{"qk_norm": false, "attn_scale": 0.0884, "init": "normal", "init_std_qkv": 0.0178, "init_std_up": 0.0178, "grad_clip": 1.0, "final_lr_fraction": 0.0, "batch_tokens": 65536, "steps": 9517}
Each number is 50 + 12 x the weight over its row's rms, rounded and kept within 0 to 99. Layers, rows and columns count from 0. The size before them is the row's rms in percent of the matrix's.

# layer 5 MLP down, 384x2304, rms 0.0458, rows 0-44, columns 360-431
106:40 49 48 51 62 55 50 47 52 68 31 41 58 50 50 56 62 40 43 76 40 27 56 70 54 49 56 55 48 37 51 63 69 52 66 61 56 50 59 39 38 60 48 34 53 82 60 49 50 48 49 37 50 31 51 48 51 37 39 38 39 46 64 59 70 50 40 31 42 55 57 12
104:51 47 46 62 62 54 57 56 55 51 68 43 29 46 67 63 53 65 68 65 60 48 50 43 61 46 22 57 61 37 42 27 65 47 51 67 93 37 66 23 49 28 48 60 40 84 35 47 19 57 56 59 38 60 46 56 54 60 63 72 40 64 63 43 67 45 41 60 54 47 31 55
091:45 54 63 58 35 48 59 36 54 53 33 46 58 47 54 44 27 35 40 43 64 48 34 50 32 47 43 58 43 58 50 61 74 48 55 31 64 53 47 66 47 35 47 37 47 30 36 42 50 42 57 37 48 40 54 52 42 38 43 69 57 60 35 32 50 27 59 21 44 44 51 35
107:53 41 48 45 44 49 48 46 47 59 60 63 48 50 40 64 60 34 26 50 60 58 40 17 37 48 47 32 44 79 47 49 38 48 46 38 28 71 53 61 52 48 39 55 52 50 59 44 61 54 35 47 63 61 50 43 49 64 61 50 62 53 47 58 64 55 49 43 30 61 76 37
096:22 44 33 58 66 54 45 37 60 50 63 52 65 52 23 42 52 38 65 45 48 28 50 74 54 54 52 49 76 47 52 52 71 51 61 51 59 52 46 62 52 53 42 42 51 42 57 57 55 49 63 40 46 28 35 39 49 44 62 57 44 42 47 53 63 71 44 46 46 59 63 76
105:37 64 34 55 64 51 48 48 63 55 76 26 46 52 53 64 60 57 60 51 41 48 54 42 67 54 48 27 61 67 54 47 55 54 38 02 34 60 57 60 51 42 39 47 58 51 52 53 64 16 33 58 31 42 23 20 52 46 51 51 50 53 44 55 59 46 52 52 59 55 44 24
113:21 72 53 34 54 56 41 37 37 77 60 62 41 46 42 68 52 39 41 46 54 50 44 38 46 51 55 52 52 57 52 50 51 47 63 46 27 38 71 55 43 52 31 71 54 51 34 49 41 53 45 57 55 53 51 42 53 54 62 56 62 62 68 68 75 43 57 54 41 60 33 44
108:58 60 41 54 52 46 47 40 36 52 52 56 77 51 63 66 39 68 71 45 43 77 50 61 55 51 49 40 42 57 53 32 54 50 62 44 68 45 45 64 50 57 19 59 56 62 46 51 52 39 54 44 30 62 50 40 44 54 66 51 37 54 55 48 67 55 33 22 72 38 54 34
114:75 57 65 60 63 51 56 45 71 75 44 48 73 52 52 56 44 63 44 44 54 55 53 54 82 49 63 63 47 45 48 28 51 53 48 59 48 46 31 41 51 28 64 55 51 58 52 45 51 36 70 77 34 29 64 39 63 55 49 57 31 65 35 60 45 50 63 43 47 65 50 46
103:75 67 58 58 64 52 53 51 52 82 60 56 47 53 58 63 42 54 41 57 63 51 50 59 64 47 41 47 45 63 65 39 45 47 49 42 43 39 53 19 49 44 53 42 48 57 38 48 53 62 60 59 55 62 52 57 55 41 68 59 40 62 37 49 71 67 34 37 46 61 49 57
115:63 50 50 62 54 46 50 66 54 82 67 69 51 49 64 50 32 37 49 44 59 46 53 41 58 53 43 26 39 50 53 36 56 50 52 23 47 57 62 58 49 50 67 66 51 60 54 43 49 41 67 70 52 69 67 61 47 66 48 39 48 59 66 54 58 50 48 28 54 48 36 32
100:65 32 62 49 43 48 51 49 41 32 60 52 49 46 76 55 55 44 20 50 69 50 44 42 25 47 76 67 34 59 47 46 56 48 59 42 68 51 65 57 54 73 52 63 50 52 51 48 51 63 47 63 64 78 61 61 53 47 64 49 62 64 48 58 65 62 64 39 32 38 47 40
101:45 56 54 21 72 56 49 48 75 41 51 35 65 54 28 46 47 67 43 62 55 43 54 43 57 49 49 62 58 47 47 68 39 49 44 48 28 34 23 31 50 43 59 41 53 52 57 54 57 43 54 41 41 31 28 55 45 47 51 49 59 35 44 36 44 51 48 45 63 67 58 56
106:54 48 33 31 48 57 54 52 35 66 58 38 39 49 26 50 46 34 38 66 25 65 50 53 50 54 53 43 76 47 66 56 41 50 45 47 30 22 71 54 50 43 51 26 52 57 68 54 47 49 47 64 58 69 57 50 56 51 43 33 40 48 70 67 22 51 40 48 48 57 69 80
111:15 56 22 45 52 48 48 45 64 32 40 37 50 51 46 30 65 33 52 52 51 45 42 52 45 50 56 46 57 52 60 74 43 51 43 45 44 53 50 70 47 56 52 26 55 29 47 58 59 60 51 39 59 10 09 36 46 46 31 38 49 44 57 52 48 43 52 59 55 57 68 51
104:67 42 49 57 53 43 50 88 53 42 45 59 33 49 53 55 57 56 55 42 71 57 49 50 66 47 55 56 55 75 38 54 82 53 53 82 56 68 58 53 48 42 46 70 53 43 45 50 43 72 61 56 62 60 47 42 64 63 70 60 39 72 53 54 48 68 48 29 34 77 58 53
097:59 65 53 41 54 52 50 66 33 53 54 90 54 51 68 68 27 70 33 47 47 35 36 56 67 48 48 28 55 59 36 42 50 51 73 59 58 67 57 47 45 48 27 45 49 49 39 49 56 82 46 42 61 46 49 41 46 34 71 70 60 38 54 33 45 49 36 58 70 40 37 38
099:48 46 72 28 36 59 54 67 58 49 33 64 52 49 66 51 55 67 28 52 76 61 59 36 43 42 32 78 45 46 61 51 24 54 54 46 60 57 48 69 48 63 59 59 51 48 47 53 41 51 57 51 53 56 39 45 46 43 63 34 50 28 72 53 49 74 66 55 36 55 63 53
100:55 37 53 49 37 40 49 44 70 48 61 42 55 50 34 57 59 50 65 88 65 62 36 36 68 52 76 44 61 40 46 51 55 50 51 40 46 48 31 49 42 39 53 35 48 31 52 43 37 73 40 49 45 43 69 44 52 55 44 54 49 57 47 51 57 41 40 44 44 36 43 69
099:81 56 60 70 78 53 57 47 48 45 47 25 57 48 53 52 42 68 45 66 52 54 47 57 53 56 50 57 47 50 49 45 47 43 34 56 63 18 46 33 50 55 61 44 49 38 32 54 55 58 51 69 67 53 47 51 54 66 36 51 71 46 43 47 45 42 60 35 27 41 50 48
100:57 52 45 67 60 49 49 53 70 24 41 54 49 50 49 58 47 78 42 59 42 62 57 55 58 46 52 45 48 58 61 41 40 51 50 67 49 45 50 47 48 66 59 68 53 41 59 48 26 49 51 72 61 48 69 50 47 50 54 28 33 40 41 63 54 54 56 35 59 40 16 60
096:52 47 58 76 47 52 45 48 67 59 66 73 58 51 43 42 41 60 61 59 51 68 73 66 50 47 46 49 44 43 64 61 58 51 48 48 54 41 86 59 47 52 51 46 44 61 58 48 43 74 62 52 52 44 38 63 52 41 34 38 67 48 69 57 47 44 57 40 44 45 50 25
099:53 60 55 84 69 51 53 55 28 39 44 36 67 48 61 47 41 53 31 50 39 54 69 65 67 56 57 39 57 26 72 61 56 54 53 63 54 57 31 49 53 47 70 41 56 49 55 48 53 33 61 24 39 60 49 82 49 57 59 72 46 58 27 44 51 54 48 61 31 46 45 55
097:74 44 33 61 13 45 40 53 46 44 47 57 40 46 54 56 72 56 47 53 49 54 64 68 49 57 30 52 53 45 38 57 51 50 61 59 60 39 43 68 50 58 51 38 42 57 72 49 47 62 58 50 37 39 43 54 47 51 69 50 77 40 43 31 43 40 74 43 64 50 53 76
099:25 43 31 53 58 45 52 51 41 43 49 58 49 45 37 48 61 50 67 31 30 57 34 61 41 46 38 66 53 50 37 69 69 50 44 42 38 56 65 56 46 72 46 40 50 55 55 50 64 65 30 61 58 50 45 39 53 53 35 43 50 56 42 31 52 57 41 41 60 69 85 62
095:60 46 77 17 32 49 53 42 52 75 59 69 49 51 51 40 60 72 56 63 31 51 80 56 56 51 61 38 41 60 58 44 71 48 33 60 67 48 41 38 56 60 50 42 49 47 65 43 56 60 41 45 63 30 53 44 48 60 50 53 40 46 60 64 42 48 40 54 46 64 49 37
099:68 68 58 47 35 43 47 41 54 63 53 46 42 54 85 74 34 41 59 39 43 57 31 48 45 39 37 77 39 34 46 54 54 50 40 62 54 60 38 51 45 55 64 43 48 37 61 56 31 44 69 53 71 40 42 43 52 57 48 73 68 47 53 44 56 34 39 48 54 48 40 55
102:43 39 57 19 46 51 48 77 50 45 51 38 56 49 48 57 76 39 69 52 56 62 31 57 64 43 31 51 50 61 53 44 39 52 46 69 39 40 63 35 54 37 39 57 44 65 36 38 61 59 55 44 51 58 46 67 53 29 56 54 40 58 46 60 56 54 43 53 57 72 69 61
101:46 15 22 33 26 55 53 50 36 62 32 58 43 48 46 37 69 49 56 31 22 63 64 47 13 51 38 42 59 48 48 41 52 50 66 55 51 56 47 49 48 55 55 54 53 37 62 52 52 54 39 51 36 46 36 43 51 54 38 62 53 34 42 26 63 54 61 68 44 58 48 37
097:70 45 77 62 41 55 52 44 45 43 57 40 57 49 38 58 75 70 60 59 42 56 50 65 48 48 65 43 56 43 35 50 61 47 49 79 55 50 59 47 47 57 56 55 51 42 36 31 50 51 29 53 45 50 64 48 46 33 50 39 65 50 40 47 51 54 52 44 43 47 59 63
096:28 36 57 25 64 59 51 69 37 54 53 53 49 51 64 36 51 38 24 59 47 68 43 38 70 47 55 56 59 42 47 43 38 47 40 49 43 52 30 39 53 65 42 78 50 33 53 54 28 36 48 48 51 57 60 51 52 78 40 35 59 40 73 55 69 42 55 52 39 64 44 46
102:53 61 54 59 38 47 54 39 54 48 55 23 59 52 42 53 51 48 55 38 51 35 71 60 52 44 74 54 64 74 40 50 43 51 67 61 49 59 60 88 47 81 53 32 61 66 66 54 40 41 46 69 50 47 42 31 49 61 30 63 58 68 74 45 47 48 34 50 59 42 40 59
098:41 63 73 46 44 57 43 55 45 66 31 49 44 52 39 40 42 59 47 36 37 22 60 28 33 48 49 42 50 52 25 47 25 53 83 62 27 38 27 37 51 48 63 74 49 48 38 44 60 49 44 34 48 26 44 37 51 42 35 37 34 47 23 47 45 57 32 67 57 60 53 55
096:67 72 52 67 49 52 49 63 73 55 45 46 65 50 26 74 44 56 40 59 50 33 52 52 58 46 23 60 41 61 50 60 66 52 38 65 44 43 49 60 49 63 58 64 57 39 32 60 44 39 49 60 77 55 47 62 51 63 50 42 75 53 12 45 53 35 38 44 53 56 25 56
098:60 49 64 23 48 52 49 37 50 27 30 69 42 53 55 46 47 48 58 66 52 65 44 64 53 54 55 54 55 43 47 29 53 49 47 60 62 44 53 30 45 69 54 47 54 68 65 49 46 57 52 50 50 72 70 61 53 40 26 42 56 75 70 49 42 35 33 54 59 35 45 42
102:72 42 84 72 60 42 53 58 40 61 83 47 61 49 41 41 57 45 49 50 37 38 54 62 64 54 68 66 46 42 43 60 61 50 47 48 41 38 52 29 50 63 64 46 48 47 59 45 48 51 70 68 45 51 69 52 48 58 57 76 59 85 46 53 75 42 46 61 27 47 65 50
096:29 37 57 47 46 51 49 61 54 71 58 52 62 46 32 42 56 39 46 30 40 60 39 46 58 60 55 24 58 53 51 41 45 49 95 61 48 59 52 40 43 59 33 52 51 38 42 48 47 65 29 61 38 39 47 25 55 35 36 48 44 31 62 61 50 39 61 57 31 39 73 63
099:37 63 67 50 62 58 47 41 69 06 46 44 38 50 45 52 60 55 59 54 62 67 36 52 53 57 46 44 61 39 44 51 72 46 52 59 67 45 60 53 45 69 50 47 46 54 65 45 50 30 53 34 43 57 52 46 48 35 23 08 52 27 42 23 40 50 54 35 55 37 46 64
100:54 62 66 59 43 51 54 38 50 43 54 54 30 51 42 31 65 67 56 40 50 63 35 64 56 45 43 40 52 36 46 47 52 50 65 60 68 46 44 47 46 45 52 46 54 53 78 55 43 33 50 55 33 51 54 55 56 72 50 63 58 24 57 55 67 53 54 50 60 49 73 13
100:59 41 37 48 44 49 44 61 29 55 33 50 54 49 31 18 74 30 50 51 35 73 51 39 58 46 24 63 42 57 54 52 60 50 38 58 42 67 62 41 50 23 64 48 52 49 57 53 52 52 39 54 67 40 46 38 51 58 55 58 45 50 43 47 59 55 60 56 51 32 67 49
095:57 68 22 50 63 50 42 38 63 61 60 72 48 52 37 67 55 53 54 42 62 90 69 47 54 51 64 64 51 46 48 51 64 50 59 42 56 20 71 46 49 44 49 36 58 61 26 47 62 58 57 63 78 58 67 56 53 57 18 61 46 68 55 46 47 46 58 61 79 52 75 36
099:64 57 49 56 54 48 56 55 26 61 18 54 51 53 55 72 45 65 36 45 67 55 63 35 49 46 54 60 57 36 36 51 33 47 59 48 62 63 74 33 48 46 52 46 48 68 66 45 48 42 58 54 24 51 52 40 50 56 61 54 50 42 48 37 39 39 51 48 60 51 47 73
100:73 37 69 71 36 50 47 52 47 40 40 43 28 53 51 73 30 57 55 76 43 38 20 51 63 51 24 67 33 46 52 66 42 49 63 60 29 73 35 55 51 62 50 41 47 60 51 50 39 53 40 27 62 78 71 53 41 37 43 59 71 58 53 50 48 53 51 48 56 42 49 71
099:60 38 44 53 17 42 48 53 53 70 59 17 57 48 38 65 50 40 48 35 48 48 71 46 53 49 49 40 42 37 40 38 53 53 39 39 40 54 38 47 50 56 49 30 46 61 57 50 57 50 55 65 72 57 65 30 50 43 62 71 42 40 44 65 43 65 55 51 68 28 44 67
103:32 48 40 52 55 52 48 49 51 47 57 54 78 51 60 47 46 36 61 42 73 34 68 63 34 49 83 73 55 63 64 30 46 49 67 53 63 52 52 59 46 39 53 26 51 13 65 45 75 39 60 27 65 46 49 49 50 23 60 37 39 40 58 71 54 49 70 66 47 54 67 47